config = dict(
    n_layer=11,
    d_model=96,
    n_head=3,
    n_kv_head=3,
    head_dim=32,
    d_mlp=256,
    vocab_size=8192,
    activation='swiglu',
    norm='rmsnorm',
    norm_place='pre',
    norm_eps=1e-05,
    positions='rope',
    rope_base=10000.0,
    rope_fraction=1.0,
    qk_norm=True,
    attn_scale=0.177,
    bias='none',
    tie_embeddings=False,
    parallel_block=False,
    init='uniform',
    init_std_qkv=0.0567,
    init_std_o=0.0,
    init_std_up=0.0567,
    init_std_down=0.0,
    optimizer='adam_variant',
    lr=0.00446,
    beta1=0.9,
    beta2=0.98,
    weight_decay=0.022,
    lr_head=0.00858,
    warmup_steps=350,
    schedule='wsd',
    decay_fraction=0.895,
    decay_shape='exp',
    final_lr_fraction=0.02,
    batch_tokens=32768,
    seq_len=512,
    doc_mask=False,
    train_tokens=159900000,
    steps=4880,
    dataset='wikipedia_en',
)
Each number is 128 + 32 x the weight over the matrix's rms, rounded and kept within 0 to 255. Layers, rows and columns count from 0. Numbers have three digits each.

# layer 4 attention value, 96x96, rms 0.104, rows 2-42, columns 0-95
112158153165100161171182143114184151133154111180090167115105111141101111103154117126144166072104154109155188142126085149139158111147096125180190154102129132113102206107086167101157112098083091126120164123127126088054057128121153173125112118126087120128179125128093120132126076128112082121
098152090137134097138135149137105090147141132089119190117133147133126157161140119134150089199153193090100100167176141108154134089110089150122132117109106141135124094186155096147121120165133162079114109085117151156159144105128066100167163155169135151142131152160155125122117128114112124071
103159113142086118082113168128181120124125154113119128190144145089130143099132155142169125143148219072096093152162127119137106078159137148147120129152121092114141183120114138100154163154153163124101097114114138160112129132129057146151115189138127099085110087094142122167162111116081130131
175150178045074148104097103185132079138115084076125117148104104128123139178133135141168167088136146111151089164205126140142120152118090221121108133123121182146131116136130121154106124191101136088135141137112094125103118119134128100159143103112118139060102078133167109142125185178073125123
086106161155134119119071118151183123120128104144064099128092109171168133131125145094140126107091123111106153116123121114103072111125132168107156134134137104104137154140114140118180149090168128129114114105131153107167152147093161102099126187087124136125084094116087116161103079090082156194
150082075114156099090160134168073148152110170118141174143128143115162103117169106168165124101147079145105158072098123180144089093123153102156132111116158096073138151150057153143166111158149090117091157080084126157079139129084094122149101088070139105102136120110114115093163177128138141129
132110158119197129161063140091170107159135096140117133193135161134114100138152167129120176141104129118129135146139118139124110175105154137149130091128150142114109189139073085171144154195115135145149152169111162142134157157124130161107160113106088149104096144104091114101128117126132204152
093079156161139084166152137104155138134090082132184097065086120110112143122074058153129130091115051111146111102134122125174149132166129179056157157157155123174089152070125157145197119138141129122136165121099085124096103131060172079128114165095107111090164143141091182117132126190158125165
095133126138150147122161075087123122138148100124171087136097115133092070130157169140156124130129054144151098087112139139142090116110121089136132116100119107131138180093080134142164110126114113124157118184140174135105140120103191135145111052144089084144120098178144106160101139127162099189
153074069137167094139154113132122153142144131126080163130157174104141081106155148136113108124128132137142163150161159099122107155129135103170079067110108157172138135130177158097094137109136145116085070114168153127154163141116125147119142150174119136161117127136132126131133171103163126139
147105129092100092117124177123152102155148104159121124133138106148092067112138170113165122154105112115178139119081105158156106131171142140139151089133116124122103172126145147108171177140141112106163112194087164116100125119138123135123110079142098162117113097142184095150107115147167122097
174124099132080095107132132125093144150118136124157099088135195121133128160170069122174168105132101156160100156129086109169124172198194160156109091153115104152094141088083176108167109153122112122135141154109142145099087140135139089139128174129169150109123158107114144124134181142118119171
152140135110089121043130129125117088135151098171170147141169139112159126159134101109144113155160145150122142126107149112141127133124130133111116098155127131123126151144107132120099152128094143121132123160127098134099095137137040082175105131111125115079085128160135114161114164127112089115
143062149074134107200172161167145143105143117129077126134090117135111113204081112090131127133121117124123120191170158107112118155119147136163164112134106169112115142141134144148167157154134139077102155149149113105109074123144141116093141157125093154076152067085117143118121104133091136085
134161155095138088143165102105136140138168131127131105126100146114077091105197136125150146154119139123130123156144135135140092078118137105119172083158118124131119148126143114174145125056150156104136131097119131165105087132181099102106134152130083103148079163154150136153110119073157142071
079139129125115125139135161122170100085131133163169109131057175051114101121050164125118143123159138168129093150069176112110110084142090121151112182122141140134139058123162066145099136103131174133100090127143136116176134166153126147161072111119115085097084107172154108145109130111071106144
172097153116117085132113145113161090142117171104136151121108116153093099161142113130140125170122115120167179081119109116117096062137104148128165103162158152153060096138171111129131099183126137115123155079101162135129110137104081123119094116176124129124103139130151119122101135185136109101
151171124127099127131087117143136181117148120103114135130136094082170117088140176156107112162124167122121128214095095115115140165162179122221171077125114084119119114101125147151121115133102090159097161144091108135146106140177133162146163198118101126196148127083102148122153108099123111122
143073103142120139128116083102115144169124204081103166130172125163183126107135136108102073151139148139118190152117108170104100078073130112125161080087084113111059116166115135118166098141165099163120153132092136129105118108155112147132125145182115133190149159111139097101132093118164140086
109189100083100113072157134133140100086134100113125107116084140055151105119109152127158132102151153142109106194097168099103101152160183132101130134147131106114133089151084133129066088163095116134109130119133124165137170151105123153156124197127123129162110110146109120168117112103075111174
128102082117119089147185159154088095154157110090112146088132148103183066097172135150159132096128170084140118169183140137125150051113119096135144111150117141119112210140115185128101072056160118091116164160108192150146117142161164135124179165135088144175132138154160110123135125125113084096
133126092101072081079177144165163125116118086093095080126123085091199069106131135121108100124138118094134105151112159156181100132151110129138092209127124133155144143111166148117152179097100117147132099156119083165157178144065136094139116179200145125088150145110146135103124157119086094113
104126067086136104170199144084079119126101108064114153156162136128114095125169117123112081135130145097081100133140131152134094048076086093123162128115092169146070071133131158161139116081143158141126120185104163147158133137127109146142128125201154095122117065140173098086124137140142108132
102085162157137206168084151093180120114133132179164115182164102130119165112112141154159168100104128110180079116111063198104123179162184092184183082138109079124129157052108140141145178140146090117145142151108169130144096126158153154080118125183125115110092099110149098141101091153167169204
091089162107170095146146195087137075157130177143110119109117155142108160119110133084144140118146133101120148098148145148140189093126112133149121148164118186164122105110150117106117154124133155094103134155184104089103125136136113128152102135098129147115175112154141138104115100124142102024
103152136107125136153112122122126128135142087140177116081167138132165152094164047157173139073088102126127150074161096094127162175153104076130130126157085161064150194137105139087152170090143136150194128085081175108146122135098166096119158082098119166113196098137120146116121138135181111152
166069139138109109166113160161147131122155165118145124118143106087179111128145165130152152143130133123136117147144168077174146097089123164152111102123101118112086084137155164167095109113161142134095150103145074108162114129115095157149102106081146139141162111155180115144150098164129111094
133084112136140084141084132079105168152097142147123108167177105098136149117091123178118052193160083143125137072154139125160142160167149167149137073135156099188114088095110175124114140169112096139136133120168101111160137123119092076110114167113139107121113124152109148135148105151152106194
180058153142195089131140090070098102127116176138100178096177161186138130157138118119058085124148073162123155111098126190149139089130110094122160069135119142164073111142092147110158148116150127144126123154146120143113133093114098070136106077110174115153151121133155130111129127135153096144
151130102154110135152184177086114131128112184135120154099147152125143178117174119148214196103143161106134120105170149149167108084073109099156154105126100152050073182142059183107189078121121154138087176137100158148098111130081077158118123101155147124079146101135071126094157148147141132103
101120108128133061165135102144115143161128220111106109104203141137137081119162059159112038119128124083157112145100199151152171112112179169126159136129101139156163112154115140090043160126092107167164162121137141092190130146108148130108136190100086076160167142130127103137114130143140053130
148153129112137151124083158133156107130104099186115130169132124101151129121189224179146141173113147086096162067136104155112136171079108120135145105164125079126076172117075120138158090183074121147142175173091102125111093133122091147164122052069113171132113138126164166109133155184162136205
128128140143128101112125071133128180098097095086103094119137145168108133147182122194105164129132147135146165169096126134130167181108131146165153132110134095205147121117158167082092079140075165125143170197169049147124030123095090114185176145092105102054125174116129086130146080116190124121
095112033080111116128146197138119127127130142138156126069148208091140096068133102122101094113122099147152153177102161150146121156107178123087119122145121121071083123084087103142115103143075082181139113130150078135191145140095134132158116146118114127138098170146116098075113114060105098147
102142154116158152109129080150154131140106103130178084141115125151121105147142176134042109098149125162135103172130128113159143180162079141076182196124123106156145101130094165119056167149181079176210093123104108137092137143162125142062108208098166072161115091083078118092108096097128093121
107110124051147130083137160123136164140081096106144116089091185109161094097115099097155094093134174105155122148177111089157126168090130164041115130136104122142120145115094138104123148103171128114207097120114091167147070134138090133099153138122083193062136121206180181134146102122140126169
092196149127126115102097096152185140128145073098119142138157094089118114133091187154097159160164143178101120146097106151137138161149099159138149171127082162131169096169148163151108069108145136120099122144135112130113097169147110079077108195149224116138158128117141162168104078121097172119
049113080115154147183160143154154097146117121135155078095089151139102103079129127120166168105117082111153124133103108092104106127170152104116143133100122152201141072104166144139094142115165122124128082129118130086110176166170169151161145045125158178141144070138143099119113085132134106114
163183115129154190156052059105119139115096161155109171054130145096127132096153129144140103137113157123159122121189085108143070168131109151178184086124085166186133154180120144122134196132122069133113116143137112101065204115129127095141111094060074142155127175174100139085160119148131080078
169104115181129114191194148168195148126131090115082097107102158225120141101112101103168125140109066080135137167132168100165112175141136157072110132127104137145189127109152142136201192064181131101132102125121177108154158111169034088139113181183076181075112101147122158089151083090118111187
139139153101144186148070123173142089143095059082175085222052142128159190117121180145130138138060089102151121100153079116087126163120131143088101103144172110087076113102174128133112160077131147120109151156132116147046123111077117193133086132044107173113133112117122121111140147077134164139
# layer 4 attention output (transposed), 96x96, rms 0.0958, rows 2-41, columns 0-95
113130088059144128169100127101101148112149122141104077126124221128084096134102118144114158105174115128111057132148097155134111137100108163087074106181143112125111140112124122108144132161128116147147131122144100095124153150117155144129126086173127136182105116121097090113190161148179137086
138147133147130155124165172119134143126134110125150128100118090127133143094129131159129128096112083155110148086097166105121137185108131090145159131138135127132129147201143153092126158092114159105182132154155161142098144183170134122096125132059115134129106147136131165148064095140134160168
155165134134164119164120130102057133116182134146116134093126096157181184147119060167160113110138115153123119147162136136123136125051139083183198133177152136137114117159145111154126142094143128062136135150102132168104146155147157159104157125132152163151127120100114168131154112142126115148
070123140144160103098194107108113118142084147193085133091096124117155137080126179149100106100139082181105090149105129120112094167106142098160108151086159121166148152162152132167158098103088131188137156114090136116111171117142121165153123161102104111125115170137161158098050100116180117142
094125116122105122157102123123096118159163116098144097117174124096117112171120122109176121130139124059099132132149136122073156127113130123126142117093173103146118073069095103146152142129151167116115169095107142113147103101112151147156072152122150195153156143159135147149150119136156118157
164133103158094113122120072102141182134160138111147133167130131174136109117091124128102134145119129106129132154222120165145162091145147119093206167152056106140090115080147143187118169124092097046125079169124108150108142118108134144145114157169108105073153065151146122125148114152175109111
077105094166102076112123092132130132152169139088137115129127113114171145106105105122150115128165125136119109124137109145106130073163078111093130181125105125116178098103128164177125098094109109140123083119195134119134064062124083105126114138130199139158138138140150105123072139156128107136
086093120113109207109122146162121147119143137128094111125118153138111098152204155132077113165140170108130119137190120125096107111125113109178054103091081155127117080133126140129184102137123199150114189079098106156163147035132166108121062126188087097128125114129163124125163113101145169121
146136092132157148147120150137150148134153156137128092167145114121112112093142170085081153119104144103129113167167106111149167111149126137146111153145152118066161133101117171184122073141136158155106094108137102123149126071147124094123140141126133144122170117094127165111157103113154115090
136172129099112168110154140117143102118119153122158095158107104130140168136090164104119141137092106163101154119138100146147140127136181142128118153212102148117107098110089124157108143131130133086147088154143118152081064164115111109161179103117132180139104155126125129116101127141065071138
103143153133147124109181133152104124152171153133139133141099129122152112121159172166127144082154118168118114160146123114175145119131113119100131158146170132097124126138109139199124096132155130100135032070185121126128113113098069101137135118142171104140127100089104137153102149133148120123
087138111116136149107148104135135141111112089116110124127086089124150105087152161139101092110119121174080128122159154149147115125090135111158127152109081123138073122069151087182114104158125107073111103133172090122155133146105120126137095118164107065105141108115185101131110116133116137110
122120128159120103146151124109079108148086123106135146152092110122139104114144134161117141117164105157142136127115135155146148144121145115156138163120138152160115120135150101138096116148148137099101086133115147149117153156114110137137146127157068119128126096053159152097132137131121122133
076148137118114113082172150136100131113140059157145074120122177123135151131142115133104145114132116163143112079096111114117125125113126110095036114141118156159103107118133134138197097121122124130145125092109137142094106192134130135150126144123117137170106153139120088171118108158133140191
099123088161134157142133157106142102130187126110150116142158110097152103127125115109141122114145137144153149119116123110144168137099126110162102125148133154106122139142052152152122092136173110077132061158157145138114140114124116152101123119108174127111147096114106126137134122179116103152
126128128113152119234108168136091109119099113130163112124187104082122187157124120121127103163128175111163132154123106071113154152124168126176138148112147141119161107166156138112134130112133142166121172066064093159117147181107120106057188147052093162140102120099115181082226079116143081106
083117136092134127130168137112121130166139107116157118148145133113138139137125180190136130125142132166166127179123152120163132184141158126085101157118136137125118103182099141149107148121103176126164091122163120134107151135177125121085145176166130120124139148142153149155124127120144153132
133124142154209079088121157143162111099160110130139153138132146136142166100121067115143167106099088193138087105127124165150091118077115128127162135142089085120146125133106110135140176151188091068153094155168124076125129142122126145151094058136182075136137131143112085156113162140133140132
151160134146144105091130119131156155102135111144142119162146118137123120135117102131146189112116102138134118122133163149184134127185117162068151109159142082130112153129092127088104189138100084057155077161188158127100115139141149128152131162194192091134164104172087093163083181144122170114
113129125155111147190100164125151130142101122128141131108146112111141172104115111158117136136106099147159141102181160129121134151096156101200164152093132105132139135128164114171113149130180127124097144141108111096154133185108138146094123129096084120092116154152118159096141106151144105132
147164106161129231113130139094176178122157160147087074145130080129112124110118139089112173111091100156076122087160137120137139163128126081135124128171145089112106156102103131178114166131155107107178086139210111100108123222120082148118146110127134102107111130141102100137145126180103139147
107162136093123132114141161149118128135104145204128146125076140117132164101176172161125143139095083120125164114212094071077089130102174107196175138104186119103095076149150141161149138127173131085119137085082170149090140186171111143174129090102099106138106141120130191113151135096113130113
133139118139106193098121146122146157117161156180136060152143070148146177125163129098102166131091103125153148104150117105161155147180157118138125109156135088093124175155132164096154162125102111109143094101148121157090125196185152083100110133112144127134131144119108155153165139126110155119
115147130087163067126159101148106083112200161103093146137119178119154128108193083094164090121166162126168106158137135180132154072134055116106092085163100107084107118053122106131140106117144119151103101148161085090167099070111105128101095133129196146178208076085123068162113148121111132097
107145141108108162118183136154120139122115128134159096096118165143105143171115127161116109129147167097138105151077109105139125163147144132133098129118129156138143137181147130084117117101107145147157146074117104199114135162089129103124174072154118148182045121071111097132135112148103151161
186142119114050184126128080130158121098136166096085109167064152128123051160139186088098142098191132143084112145120100125095096070147127134133119115130099098104116136097119117104103118167117154128137122125157105065149093073124110142100066098155132109128119116119142078163171123101103125154
101117168131199110098143168151138115061106113132106141141144128142115129160145134141042148115107119158121098174098142069140127122137142108077150133122113116150138145152109150146106173126139129135163157131129152165071148171109112132132168116135117124135056131138083122183119115152119144120
124088160139170101054113139157173126146118103110150130139085125164129135143169107126113150132141118167163130152138144181144110110124127145124139118150065159129124126131095108116145141101139217122128129166099109168119109080116125102163087123184145142155132129074140130153088137092082175134
111115128139129126081164118144148158144096121144197096211096123168126106135120121120104127133114134129161146142133155137146192122184139182110102109133073107112095121125080123100097132145059090088162090135172144144111103132130137083157117132209155119113147093105124106154092173108152171099
122141089096094151129077068120118195074150147119067115124120110161180147099105105124078139084158108139089120145163124144155163121154123127075162122185081101115107164096134126123118149140104076066148126129179095148068149166171172139118091154163104127119112113149126117151179115197159136114
107144175133175148184110091082105163119137126127111104124136135123157122196116125192103100043146135099014164092086157117156138119120031113119135101119103119134129107157196140176166096141100118145165100113163103096060181168186126110121123169164101165164150170145152151093062139145129163107
146146132135147130092158154163186118153122166199121146163041083063112138109178109147116175107157090136140110089143177158134146190136105147106097138158148155129087132112098108093141150192137106174136101126148126133171148081183113179143186127144175157121113081148112115096167165094174081147
105132128138160096128177085172156204203127111100132187183145161086190134147156168155140069146142127079147143121098161125122111181138112165120138090055161065119138150184167091129137060163114153087099038108132112138106143085161131123081139131104153103102045166165149111076158179091153085090
129121153109169121181074139121111103150126141135084090107099140128099116141122113178132116124120103144094142126117093103156142131092082149131118087135139142135068123084167130152174172111107128103152111072198149156070095152125116103149179081171083161150081092163161194095126194142108146096
152133124102056125161110077120154075153098166074114103117175137166155146138035184162109089165143153155112141092171098127131126134156101136159163144136064143156119076109127191158165127143078117110142121099133116071117201126136111114119162192080110070090112105100129149100246088143115136092
117100178084130161116128132134173095155078120134135127171141125084120134178115113096156038156098166154113189170173142169178059140116096147126093109110085203119082071133146143174116114148147150155164093103164076136149108103116126056103148103096146143054143112120138109117160165128080069090
184126118138091126116130089125121130147103125102127092144152131153114109190085147122155146150125118137162140079110121097098079136125128132169106145095124125119177174166099124099101180085073126144104117127097131091164192119110180086072150128106139076118109133169105144128186089102210092135
080107138083149120146090142181127126086132082099121115158153181188126158164176115170082194191103108136116127196159091150075061134093146123125108158164174129200127087144117112139134135119105144146134153134110154111052115142141092153150152119175086133165126137088116146126122116134128118102
097134087070156164136171114195142133147173154121180171147153146123176145119147160115144152146082167204130129117091105203121102094151089163095109196200088101149123088184131138113137199184111077138176100165155208097117136114152129127146120148137191168134138129175177133161144110168118204154
119121174105120175144074151179116165109068123147169158130080046194113129105168114101164109116121191138064183249093201134138113091107100157136153103104121145133151083157103117142121094099135152121138167112088090127162110099108113096120078100186097145110121141116109167078142077057039161075
# layer 4 attention query, 96x96, rms 0.142, rows 32-63, columns 0-95
123111071130138136099125141135152131124107101117147150111146131115152119168118126120132136127114136106135146140138089133130140097092124153124110156144151139124106141129086155140111064153071092145080200130152128155153105116138107128142148146085128110111117132111146134119086086109096140155
091185139138083037110142125098160100092177134098078113126158145109163143110163141150087102146111093149180168117095147115130122144113088087153142132118067091149108098063087140150135186161115121084162083109075098062082157184061101114103105175144124156136119081114134154166173120112199129124
153077120136118183119106137150114165158080102105199126120110117116138124173102137132145144140117176103116128123121094154153136121130140146102117131117168168157115112151092163086109055072158123165109159145144136173171118100180162132168175093149129094115146157149126135103076102111080145145
096140147098104096126111124086143059120090150111124084094172100141136150072127132102136130118109141143136089136145138063122108123160128046124143132122070106107088104086147101194112201165142171119173142106094080146096169165120094111112057107124135135173110128148136141150165146170144101103
141085117186159197137118108172104129153085090125160125119113114130071090143084115157166110155101123096122132103141097147153140150171148197113136135143172161099164162144152150112120087097095102180131158142168184159171121073188145116189177101110131126112132132148132159116087117137075171165
076220174095076105102086139095094153094136149155103098115144149161156179076174159148065144099117135144185086108142171135118061067144058123147160150137044110172071087106098098154151174154145141070094100113120124095074127187069137112133076090112098138145094125152153129187178108110130128121
128082144120110099142136155148169113121154137123085152133174127123180134163154119106130070134151141139105132118118170130129141171108168100155108135132170136101091075129121110158108141126116136066089088122098111098093156144116088125077112167111160100090127069115118121129135134138193102157
157080064140084192151133147164170110164089131092156085157148127106156123124120139114195131132127099123131112168108113135156155147157165140155094097160145128087134153127135159168128134153104151153076126122111165129139142105123079162140119187113130124135158116106074137099103154133108151153
095142151096065055105132125059084087049195147130114150148150170126135157147155159108140108138135129127159149142111130122092095053100102084147107125112059080101114105084141085137157146157122130025148158098081097089091101164054103186104072138152128156150098104095171145163195116100138100077
119106086164129107177160149125142192133118150147102115110147151138109088152104146131146055133124146148110148136058133175177150145117124121137121088172100115128133147156181120128158086113137166115108118124097126116164128114090061168117140146112139071123129115116083074143116164149061170124
169124087182124133169163141098153154119148088133082139121121088122073096135117106113122131096138122128127091055172130131029107143128142095135199161139136147160076095139135080169114138097091100127163162187079081106147095148128106079149119197142118115107163086120175116156122106107121135180
170118125138111072100151194119119161122143113157163105115103104087116146142113187110107101160107104143148095115071151160147132098157153081144145119115090064083157167113109053117124099189134129091125117097110148143149069172138114101101093126118118095149094107121153133170115149143183113135
110152107091110083166105176103165066086162148088170133124125135107129172157091130090188093076129140171159092142071100185177114121090102074161175128111152106153114101094089140131153141139197137107101156108124082066156156155097063137135152145133169066174157116147101138104162112119101102116
158122181169137100142140113131133150071086181166093083146162187085106142128128121141164123109137118136103103136115149104175131124127119163132124089173143097108163133175121143144137102127108110136185121072084149149147100155136136089147151097118137120153063130114133128118146129123143137154
129115167150065155135180152173115111112148139136105092099147113118218089133153122166143118179095142090137172097098117124174093097183081093139136138118075129157140140102123134138165124118210130131159119129107158165136100104095072150112091151136130140151071099114098146140112137083066115109
144105091139128107151120118097129162160130137188160071127132123149098155079149142161116168112165131131086165122118122175194076126146134103088107181128137157122193159169161137067130133147131174168079084113138156187154114131124117139119144132123121125143107230156109084183073113102087076122
116180155123096067093166126083131088128171102126094117154160153140145145125176151142159108152144101136159174156134173082148094128116098082188130116103056092082106109027072089145163194169129190059140069067105129053087146177089104077138082145134161194166122099131164154144187148138160103121
134104164110083147106098162070119114114139157102171119103151100107117178164154110162153157141111152149124101123116119148092189115133125091157139075145108111157123136092132056122123129171089144110142127146098108149107120132127169128105132136075105146172093125166124149117107167134144116058
113155112114159081097151104130134137136164098149113137104106159110170149114160126113108113160136106154157123137114140125083117132079110136163145147101118125144087135097104142151115115161107077110093153103153129067151146139080113105153122102165131110124080081093104096120146112150167143169
132115098167140194120108117165130149158094110087182081141129092132133105126063133104131127116122138104084137136130096117163137122171133143050153134115167133092159144160138164091141101073142113187124114152142171163143082106194166133143148136142137092098151192120114146089067093120073125151
187140132103149121129161139111130163129079097135146142104171145105130122123139080158136112142107140109152164094124158185112134137121135157168115125116097105109109101139117115162127134097119103152093191165117126111132113151125152116160187059138104123136122122139096131114131098135125154143
132101138206110175152095106110146146105119152118121110135138115142113061127089102145164063143104154141090184105129188153157119087143102101126108101164160120097189195154131152091126126094073169125133064140083188146131092139166138095088115183118104104143131145157119172161118139126150158143
101112171121116056118117096119129126116181150106130151184138194154132129138170160132148074130145133136137144189163133103105077132164113095115140119102098107072084098126142109120104219131117132057171137096104115112160127126079090186096069099127170138146140074110153140149178111112158070113
142085099177139164168162162142137151108102148141131100128166146132133075148131117123147086162136150115129154142116143167129144138129160129121133112122144168123138164156134151131180112103132145176080135146118181159146149115183110117139172144138135116130139130146097155070111148128118141167
159148111157155189163118119140165176178076128164109131152131113152098106039101118194127116138098106100092127094131169137194137100159093164145145109168165119145146129136122156160128118102150160188093094144181145123148103104142096107171107141114053152136145160215118175141100135099062178119
123143092126115156150089098114108113143171136140129133133087128118157139094157163130141171130150087099138188144174185137102108084181144163149085182107135147150201077154116155123111150156037114127141098108154184131111147094153157123107122141145123182096137103130085146103123141110150098113
129118177146143101157122129168134106135118154081102147134153141135146134111121075144144136128110114131172119130132097114140175188130125142125087095110171148164136152130089225082120153104148127145152154066136139129064113154205193098145170109106129110153101137106148140078117095115143100127
131130155105180130130124105097141077116152122147188156147052093150192129177157181104114164076148171140155083136138103092116119092145124105114180167074175108085135119103053125160105080134154103153143124146109098170120144153090141123112074122136166158136064118165084150133138129086094153108
185190107115124119159140109177151120115099092123061133136131161116084119116129079153127150159162041117148128124115110144134156167180132133118099128131086145148135180143133141096106117136172150152140149114152103176116103125094124073131082110101112136142090175089088130176100193136139159143
112129148115150127147147107117090147095049145123148140119169115094121157106120150169144112090076135076066117144096117087131100108114121131147151059132169117099186147073110111139063092149096115140186158158131050107079112102122119073114122175108099153122092156162154198131118118117154111111
106075139123128159106170088102138144183138080125166088129141104115067115112075177139151126139100125141132161137146142186136160128097142157120162096134110078148085141144186144161176172167106124131090174096108123112165151189090088105096170120117132107112156157103151104142142146173160110153
191125056151106162128143105084176119101128169112066138109126146111075100099163094180156091112186131101068112125130144145104172147154049127190113154209130160119131085138071135129155073113160176115150139137117151123087114105150102119198128109114129091133129105114138153131127141180088148139
# layer 4 attention key, 96x96, rms 0.125, rows 32-63, columns 0-95
111052091128179122158058099195100211169081149179136146100144070190064147084082097099106170131068098119135079115158120163142162149182135255039084149144188173128122157250135185109102063089165120202082150191203146218183179044124153130150207106144168129110147123167118110093012120157065120172
140172131089097132114135143136113102103143122157129155143121120134150122190137096094154126097159147119119136098133151085113128143109187068179160124123074115112109156101127108120137140091115089075132127057122129104142062190148069135124084147162122131148121146067102131099212207099144121120
115033113130166150126093102124123193209081162137132135137115100149081106081116126119099139137056128087084068123122118162151121111154076218113116171160169146107171133207135149089120119166104188180107165164130132174095182059112126161141189119099167111110157164207118120104047105161125118137
146156117166122123128132161142157073090181123116136140174131143158156162163136130148126083148158140135150099120134137167139129142069114173100158127058109114118145108079145085119147083138126073104113099139071116130150113203107106135081121147105129132126106107100140161163155110111127154114
115121127108174134136098099132126201183097190152122110150123125139095090087121141112103143128097104123068135157136152133147145107185056144115113151185167132142124105197140135102137104142128203187112134169144130156116156100130130173155138122137140132105140138173127084116096126144127129095
120115135132131084132137129160069104084170134158126138144138126162163173115165113105138117131136111131146134126106131150152112134089158126084111130080133084116142125105162102131111099120115088090154134068142114122128089157123105132110116145134097141150138102084119123114149121148129114109
148147105101098107151138136070091099097154065109173091117143137115191148130134107132168112122135103090194126119111129094142152143072126039153177073110089117139168155117110134136107135128114089141127095110105097063150059188118119097106061086092074138212113149106106131159162126072113112153
162094136128190135134121170123131166214076095093143151081105077125071073092083157157097136094058139064087121140117111115121128139143100137123149113191169123122134103176130133125070127131129140194123118143136103143139130108187156085063147145113132105122171092135141081176019075181132125148
144181120083046054141156138106166040052198100099122146094156120122159159142119098116148090176178074129154075153158107116082089156098127102103177147092066128145101140142105129166145144137178103059158119162096131132115130191111140128129110127134105144174106091070129147135190109131175102131
146159146180067146144155145104142093138190066144076066130142200085122129085141092214156151073141120145108152103102080170090100148076108067140101056217089133174117088157164145193114176105237145062140143143081058044114118126149066084105156151089130114192166204053081104169136170126096153169
139132106144065198120169125092101231135106066195131144128087138158132076153103140137094128063140157120077110070155150126034069085125190152151135116104121137126058090147103099109117138140107142040161087165149079063141101152044104072076094095156161168096140160157135100199174164089091167119
154112169094068116117151123089139157169092135088158056187088089130127121109102119155126137115106132067111094183097133116088158172099135157144113093142133122147096068131131135139117130165128125089157163176080069171132155146135133102073187181131093172075152150068076118125081094158154127144
154130124143148040160119210119151138107192153047122164114151142110105126149088107149130154113095136200113039113130104183198095172078121144085184087182116152159184098100102100122136079115219199099111110133130095065170163182097078159107122159106117106178100123172081096057164114069063132135
206173173080096113110130082155189107078071145128146090176165132094114197085158080147205108182172127112098120110104100148132117186128099130169107142192162140143104135125164152159165131125144056146147169089109124157161180118176116116133201109138139157162121113126114134107091092103091114179
102099110188020156158134112157133083090147142178064140068191202150142164171148030219130154158114090105119180118100129102074157121178133095073083094107059133134166133187103160124205120109147161079150176185106105190084110105146106126178145136103158120212182151085108145115108191173097161108
207128085113078101169125186091094124096160161122122121139165124159171119169124097125129213170145083117163131097098130148137155185089099054119143146191156127107115178138150187129131150143189103205028184179135060184062141140125162108180204072078095122153132199117094081123046148154121131141
119179121113102128141135145101183094104128086129152116156103155118145133163123100140115070104143122106179173130156108125137127167109118082138134109077095142138106155070144118142098146155093058114175078123105151079182089183096100134110107120145088146167105083080109107144174176086100097135
123154149151119108110166178121218092088134107056142145104211131092160133129110095173140052124149125124132136160143114080114145121089147108124191100091100104123106107093075154134161134157127122115175133118110155081173161175119088155071116154125148136159126095092138151167191073109143086161
153111134109161160161124127137114148141080140115117174132165087135121134154133129127075175129091125090133143102148078132172153173156117169101104139160157121113100141163114151129098165118131108120101173159137130116113127089166142119155149127107135120135131140103156123110092132131103101130
147068111125137160125101116162126202144076176122149132121142080120055120090068123114128163119054117165085072136089148175128107099160066191126066134203144137101144142182119157100130131139106177191089180175151135222128164076134141166181173070130153115115157141195120106078074076151119114113
129095119112138137133127144123166144134086145142152121136153095101101125136141147090114120119078116074103119164161097129092140160129135174130142140112172140057138164129119149113100089122164153174129144157154112130129160098166132124141114117091157099097144124115139129122072119130114110142
141158074132107153144093129143193145163110138096133073094137111115132160136159111125136140103115093115114099166120089119103133148136144131141095143134131170113115114194129088152155069155149190136137168128132119136185143148124091133143124082118132154123153136138058081144135109132120120165
144166140071113097096170154122049094088157152150122138129118124096171166130120141131129102151156110126114077119151140135098078128116110118152113140101102105099125127104106067162123115116130071103135158144116099114083103172117142099140099135127115119133099134131145139090151142124168188091
146157117129102123139108076141151071146117121112136108156110164150137159094142080164112141179149107130127170161127124135127151120141100116127123110124143159116152121106111114136145109108122091144144113133145161115140101150137162127112140105140126116148129155120108121168124137122124149118
106101124143130171143060154143128140179094147155083154120146134104099098114158132162106153103066146151083116135108117120131167156168126156127068131194155204101135105199094148130141081129178246163105157106130152136115153060177092127159144110107147149114174131159114117100089129150122146150
139189136101121123104131187094146116129183122116110162116119137146115102160163103110124121139183138130105072158140122084110177148108109113118129117142047128126081149100125129112147126136132121138131156143151095082102110091094155117135155150163098106116137108077087105119128152179160170126
133165126149114145132143083172147078111131119121154120173132092122131180113075133137164125107186118148126115082137161226198120119101095161140123128100136120136121144081171125124140143105105100089132107055157162143153122132102094196127106143098166156114100159169164134110148096077123109123
161106134149148114184150065122139150041049168134132130074132107108143113173157155175125149159077064089128166113115122063142118080195226116110178096052164115074140162141087101153098125164138165120123104183099099140124161122088093060136086153076128137144087091152179169166166200085116137097
120113149174044083151140061142146124126134160132116114155166142159132077129189128148177154104148083116163154075121092163112152124096146116075149127141113112143183177096193162068168168074167089200119131103106105218138104085112126090106178100086134137206138171087126132127105176165076142106
092143193141093208122149090082144159071112124169129191137218136094174169094132138193193045137082118068046179146132139131109078079112167110158106111175178098092086107082104116146114157167055140145195196145073091106082181094194155048082155129092161178144118133087160228119137082117141067155
168128111145103111124134159161147168255159087124081066170106088108105139066089109116128165089085152119148101123167122188090148135094124111160118103130164114170029172168199139143148174140161097096095138122188127101206159177152161097085171126109160131093140188123121074186060067124169118175
127104130112081151125102117128164111038140125019099190162123223142127119110207095133155131109187130174072121125155097130153143151117116120110104144150101190138153103119086142060124095095188150156160131111138111085143125058094067185118113120094148113201104098074132137168125096146041111101